Each number is 128 + 32 x the weight over its row's rms, rounded and kept within 0 to 255. Layers, rows and columns count from 0. Numbers have three digits each. The size before them is the row's rms in percent of the matrix's.

# layer 2 MLP up, 896x224, rms 0.216, rows 0-113, columns 56-111
101:125137128092157138128135206136130123117064186137152135074091188125117088146175149123189124114162088142164111118122076148163097108114123120108189095082122076097123133174
100:131097147091091120140155137174132117127094089059126149101098138139122126146178108056103159163123165129135139081091125105120143238126136127135168103150155146149125142119
100:146158152182131110137087105171035106121088104128100141097086134075111073100131136129101159126146136171139122104112074132091082134136164106155141119103140126125159125102
091:156212084125204113134082093130179158153118156125110147169106047155110186125099149071191200127176107157118171111139153114157101172106172098168111128112130102165077108094
094:113117131200104101135152147094136113100081198118146073082101142131159097147102118168122194185161152137127075155089109121135120134091109128102185113092120087119084079159
102:077126151110134105179158155159145146104139087161140101145158132191124116149183108114113136150123084095080153144136092066142103137095106165034146109146127124127092119193
102:159109205192120109066107173171126180177163152118100058135091068142139136168085098112116108126150102157112141202110124191107137139060098101183145070182116152134148110095
110:125182099091124070114160157178120098120124068128077219130119133097126167177125059160100143157165089169138182139128143142077132166061143137114124142097150094119161147166
097:179113131121154136157159136122126152121149134099119145119130084134074127171134142177198121152149170149115106121129155092106113142160127087188150086178125079192116111131
098:106124208207060097124129082149124140159115136069077208125108143176129145177119093153113126063183189165144099144088123125104185162104089106116166167153167125151118089145
100:154133134143151103119178145116043144112119138131125125056145146143108149152066148124112207098129168144144105110114095137130158185097155106121086107132089106208172185145
101:109146137117117142175145068146199147133161163098101107151121203161051147130111200115113100040159092137121087172106092126139145060092139159068151143132157144097117103112
089:106121143133084096131086077137145079113102090130144209093116123161107154135132143117161151157094085154097126066110130168090106083135165054118159112105086193193124087189
100:140102088108132115163128076182045111118143162151107111110127168136153098171173119089120157176053132090114151130142130118155127133153135103106148123173149115148160050070
098:144088145141180140088161150141180139121139149126099127183150121109141119108061150200121124182100127166112150158155088105165145175178059168084144124141107031146113118108
099:113171083089104118127126085156172149147108160148090122106092087130116102109135156087123117121135092125119150127152085096141109105145218089120122123092161195087142128098
095:145175159082139148102132106109101124125125160152136057124103110159115123117169122099128102148136087066159105166143105094161123070154157093118138089183120108099126121113
104:132102181145138123081151069139124108113096083203127116133098186181109158081090151147100159120109120194108095160077162125112089148105126056168149146133156154178157179147
097:100169171087206166103132120152131130113151129186178119173092122162180131124159114116148194166114060105140129142166108038110145130130101147147130140156146143209111183130
103:105122125168104158140194141099137061079078149128126152165109177165116087081115118166132139124104148078184127157168143103048139131166174137166135119132071125121125136066
100:087144179082112156117113118151114145074081169149159123154131152117139149133195135157105171139175098140171136105129089111090125082124144097115158169047164141137109082108
105:159145154155120101130195125129163152083112151148149165131185132151114146066097112091170091116066173174163093104116092164153159105142161116120161132123137166140146107120
096:128151147080092107154149154210144121188154167104072131091151176165123144086101083139101117120204168110125104098098133112140120080141126150129115130106136164147133094151
099:122076209175124132169111138127136131153111167106093128075092118150081153201177097163135154125133128100147095125098099189097139152118113148109064121116109112125090136114
092:110094061180100154165164137091151093153117145122091187117104186180146078137101084170164158094186116135129109165113086153126136032137134201149124168196176124186150115158
101:100096093117158146108140135087146160110073156057076119170120088099162147096119111125105166125118198119136204139118103149135112148163143168126165125130105140147100131137
092:149148148100142199101119141130069166102197156130124161189182155139094156110165155095178093143113080163122161160149122123112208164115133095109150101108085130165112145112
103:142130117163159094155091106107133143165125145128061133147171062075137157131126174112077056143176051070105135112090105161094187135157117184168154139140176091122124128124
105:123151091113169111117165141147096163143052148095138106117156160153148089149171106189088141128071127110166163175148153062102156157091150093122130160104183119152103134101
097:110154121190104171131084159060065110137098111082038157148100163114098118160116107050118128123156118140096092135151079158150147106171147136106121070114098172093097087074
110:170189136138060121150142144163153096145099133123156116108111189109094122095106142182097138075145132078131130064170040139112127129121168132125161135136164169120104113109
100:152068127098146128118097134170152176117059148149127134162104162075176112050052091141118099069149159152167126165064088126159148205138173116126122157146106066093107157092
083:169118093110139214097084166109131085144121131100101095090087092093070151069097124090140107151111164165111079155103097129083180129167124125194145147147128118152124087112
105:168122156156104129117085084170088124124136184179116122137174117085146173112174093121123155129112175136148133174160154081139129083162124152128173144143093118137159129171
089:102108076139121193115157096155139069101141092149162109203126082102198113136150107171091111093071086106159110129154161155063197123085180122114192102130168148087094131147
106:135131123121108149136103108131124169132129119191125083091183094162170163076108167125130122137151141132186160210073217137171174177182088101112148113154162134124136201159
094:148162105126205089098184106193109193142140116120118093138079150120156120167210115109159092076094118148132193145149135139170065160111116165119166158137138186154093174141
105:193162097120105116117117102097135135111133204074194109115190185146135118068130094172133159144077132125130125156140163124120071123100132119112147161103140114193127164114
094:121101113167135183131133107136097068171162130134140137074158080121133020168154105133156121101132173099088130172131085105146069115137100082118089130134185086144138133137
108:145085135075099139059129097157084112120151066081177071096181129118115120123141119165131119170092122098122115185189075141162147098118201146102134124174090093174066106170
104:111118105164132129122214159120144121063184127111149099147119133183104068121117166077084138160129129130133097093109095120121148170155166137122090130190152191131108224111
093:144139182112167105179144132101143199132112177105132099109167135085173148107120110161147103143096149102171102107156140066195085214116097098135111111070123134109125061144
105:051151129147168167088138080062163120131155116130151064126151137118139173148138109157127154153103141147080150166137143093109104140168183130171098171087149165164075118165
094:162119134102178136172214177129090128114123172165105173155102147101159122122162182120131081100140103154201097106125071159151147177141138163092162117088067114139132188104
106:146145129150194172155127192145144117108202205141181129130113177121127111134212148118122193161093145136190146165164108153176092103110195130158104106138182140130166114064
106:115130129140143109140108148180149128103121112133094119159158121165130147152160173108139122162177178129125105184119112142153142163154168105106132201167131138182153132095
090:121072128079042088137126097068119123153163124138107140182113127156107061106110073101179137049119143071084111151072162122137139091128150099150124120167168124172079060117
093:180122107117136140109101160105119119117130186155090100113063081151072156114089079092134172108143155095124129143188084154121157125086141175079128127062159192139163110072
113:120164175170116102189155112116152063126114118181156093131086163115166128129164148090112169146139103189164128136129122140145063163094165215113150079167157112144114100146
097:158157138139163184098121127155140051142092133127133125115167120128158141111090095120181128089074163164119141109127115122098106198150145133123074081142162113111122149099
084:128113141095079130126131121165120129117094115147116085142151093103096137131135136079118114142142097108061144105058061138077188100140098099090045139148139153099136162156
102:096164092086100167052113061132081130134150083144165178129147132127184155077155116073133168155149129113112167174099129217142147169126094090135130193089144188125099048138
098:130154110116123172139085128131161159183090134139077153125140140128146110152157139112175110071125099132150191148151153158122105184172167123154181119149137140177125114119
096:108141058078087122187123089103134166157137098132137203159176064121121091104123097140120123131115103155122060157134124075130153153134138128131131120113104125139096076119
101:109145105102167125169194095129103100117142162172092074160171115113122137099115116092096131138149081125114119155103130146168155168131114167127139093111111159194150116137
104:121111145055141141104093098108135126116183091127108198205129078052126113080125154153136161161102122168135159153116141173141169113122108170105121151151064094140167091071
101:118099070153111133084132154156158140123153114161084144100108161168101170132139123116117099113076128163114105071163078122145165085076105086128154070083083132167075161146
101:161173119084142107121107181133182094107139119113152125180097105149103103183110098097093105141180137119106137101078125095132114105077108042092079173095096115159082133125
105:156066156067155129151191149140116129078096110112097100125139125130107105078160114101155109154109088153137124153098143171129105090083117208076139119149140090120123054115
095:116165214152110141111100117134141139151089176127114091132157084142124138158139160143115099093193125145195154098110158075111175126175133120156144168110128183185137150114
100:135134095141139127124122158120138142158136116153068125114095137131086153179110114169143092079114132122123123166084160164086109115149160137122130109149114125154058047115
091:127129033056091135120085133103155061117170139105095124132135109201111141159143155134168143140029131171112103079125116138089163082143113082154170113115085104157099108118
100:157142162131183149168122169218107120103160128177147152093116127128137099179197115088082115075148157107127103103101102112106090122176141132127110185101092115124158209148
091:098113078151129080105177139085119149187105157182149098181153146110119178155153113133149149123148127133083133117082111124125103169177128172138130132111086135160107149137
099:065121117105084132123092121088162051112156129101129162176153128127086115107110124100156125088161098130151138145147133115114108187142082104107041107179132168122129108143
094:147152156074122130166109155156080095132135170198134119132138080095130165108077123129120084174158107075081164146116144199150110150171150123156140141162101129207155146155
102:115107143101185110095153144163089113126157150050133138126126121101172092183119094070120139104063148112095154127193155107135113119127187148120127190115089143179171098135
110:107126165125144096165167109162115093142105129129108152171115223114113157160069147085126188101095161067190182162137122109081118094126160142089127131080136129095145074111
107:160190149190120056074116163098128144163110137189094112141117153174188134078155059102164125121149071086136110088089100165156163138104172124128137150159114150156106137125
103:086167083126151088058171169133100132116141137069180145096091144128138139161135115129103119112130133094130153071117093112120120109122102169035116115149166170135140200101
106:136149129103124074031135129122113123109139149122122105114145091176125128126079081148209122098103051088138138154162147112126105088135133118167138117206128160039174142106
104:144153109190147111113107181166141110156136143136152128125137130140129144183135112097133079155200074146176120093125081183098122080155169142135115135119192123077132100100
100:119080135140090161121165165141091182163108200106158117139185126101116205102092131120098171106104135134162166198141121179110120168147122142110054128083120125130141175128
103:153146138105131132138094136110099135131129086133125122138148112080089067141150144155119109095100152125127063169102142151178105107153164107108129165120094087118195080137
111:127106122109155133047123174179182144103139081065134160093164107166115109127146091208111134129072093114167155183178126084135147184135155132148094166124168164130076079128
094:150133116175074128141099128150121159169131081180106115144166115091152068164134153124168097132080158114123102165182092139098127135114136208148149151101106155140121101046
101:157151139128189090164075033158122149143149086067118079147121105123174105210073143130090123163161107102160119100133131125139174139109099135132162146094130099197104161101
103:139165107108089140154237140155098116078124142120099176140064108154089135143107146156153146123084107152158097124154067116071110142120078120114088079117105104096085094121
102:096077115090137131159182089144116184165124106126130176128155146121073132066115179116169171117169170161173148161101165109137121108134122118143101119099116173176128094130
099:099125129191090152121149122062074114175105118144138138127151153146140114111159165168113125083098095166176146116166133149125110102060060127137123123128137173101149141121
100:087102129102125110130190127128120151135176119237116196146171127129134177100162148116131130145123093150144108137140079090177143135101115106133106133115084164097097165125
105:103088122133159079129171157107154161161128159157150130135078121161082166158052162219110054128137100105100104153140101077143134140124118082107092195107201134128092142170
095:141118104122105112146132156094107059188102176170118083134123130080131154122151100142128103157128125087089095076158124145161126120131126131114158145142139113121152118165
104:043156091135080085136187122131098137162134086080123135145125121145165144161102102133118115128121133202121055129130127108085080143132156063115162117148144126144123090127
101:109126156127108130136121108105127150101177115143068114174119159117102159032092127098119169107143157133121233108120102128138082135154152149158107122147177136157134098151
111:118129131038107147097152096140134122071076154114186131115154072136134163108205166133102116145133145133158119120158167115152158114163168129103155146091135137113108150168
106:149168061107157149083102107131086162089142103163097085099106171107145176114152130144118156098109150123134141110110116188155116170138161064167093100114164139142198092113
097:168153117150139102070152104127166178113117167167090165123144148145118113107128128180113102130141121092055104147119104142087130136080155090106157150126162131142112139193
096:186122146105136145105181135140157156149151117185065142130078192111124149110071065131151099136162188115134121171098103134126164130120144144163071103188079137075111133097
101:070123141120065184115115153155188086201079150119112102121167121105132112079145121115114099104135117083169142204071118174086161135124119147127132133073157171096105132149
104:154157143183150094150118078118123124091112140128062135113186134151161120124090136132140170150165157159201116123097136104154147116148113128107117134148117114190115108114
092:137137124115122117086149104136150122156078109185131154163152106089110145163100169150119092138103097169197108171086097154149143135088157135126137129121124040160121147089
096:100102075159107133144139151135122190124131128148173093152086109164126038121087105094109190120167096104143157105118124084083073154155130100107180106119090102130091158128
097:119141122116156118115142163132127103082123157159129158187153127090170146109098156066105158122104163118193184142109129117139124197158110166134135119095126104086116116167
120:175176133133103161106102105141145127097117147125178089132209153109142192101184069106110082099111151090122179153111087171203101170151067078145137127124142147116129111147
101:115112165091123113131145161096115112069134126169104079156081063124106089114170106077138163099111078128100118173149114124131116155163170112102128154095074147116146103132
101:101135169129138195135180068075151110191121052118070116111083121089123141167101198172094141166168170171144087152124153112103114094125130124138118119099155113135134108118
097:095119080099111133120123084136128152143170114122099153091108104121142167156089107045168192120155103155161064095153150155101157158135153192157173129125146188164179112114
103:142183134137045127161163126187137119103091134106109132094104092167145105179129089106119117106075102116137073148117104123155176074120137145128094087145073111077064089138
099:145131091123147083135117126104145127104182126120130121161172051161144115095180129159101196099122103110100102161104100115162193101105130093188066137180131131066126128111
103:138107090104087101127118163133134068107154073142173109144138113120141097106131141177175141129161169068075137122147111107116113094104134120182090110132159216158158135157
107:115135176133168178178101091085118167124144122171098127171156116191100106130166108133108128138172206133109144125116116129148101166087153140106153156169108064123109120099
094:104121137136141118155142098086123127125174115137117167133140085142064185099100113124108102151097136150188150142140112085125165096103163196178163159129161064176133110126
095:149160142071188093142129170084110140115168168176122187114067116192136182089109157043146140128119128147116097111163123151169051092094134114069095128171049098134150188090
108:105093138158151149162179157146179157103112140129154094091127147090105155066091134152099072105092104076173141056159110098162098093105141116187154082156154147170128137145
104:150111103167115176037101116125106205123085194143119141174112125147153120163100080118099128093136094090149112137139101112175130150156156160152106112089096103100133142099
104:095159085145162101118162120040089218108161151146118110139119124101128144137117139108163181063149123152130129199101110097125133134195147117177110130083078200113077137094
104:176148131204126175130176068217078107136153082158128139135145146191107116162100159152086094105158165118119126157142111105084131131089116137149093110112152109085104101114
093:131149136145088178131102094122141107108205124125107147162158150094112138131162120095109143128137074131071199116121107188072085081156137121120125148131133172090152121093
107:091127156111102155139107160113148136147144119137078098178134124144106167149116118142118140123072115143161106143199165125116144134162155128142146114150110114175148122131
103:130133127139141090125142124141153050105105149159050074168115091150102079088139108184100181125157097106080149118081171121100127112111075077126148142160094112129153169156
112:111138062224134151099070147122100111111107156168151152059114185105124158117098137115132137107134118124141096156146086078104186143150131089120126153127108144160102125151
101:177095142080175139107122152188033093107114141148135159176110122137158151124143109187140168121173093117121148100160096087107168089096148158096120154142149157136108141134
089:105138134098090142130194136104169137124180105147108138154133104129120093078113106117119150141132118108091087197151112167079108134109111124184169106100148171120189131179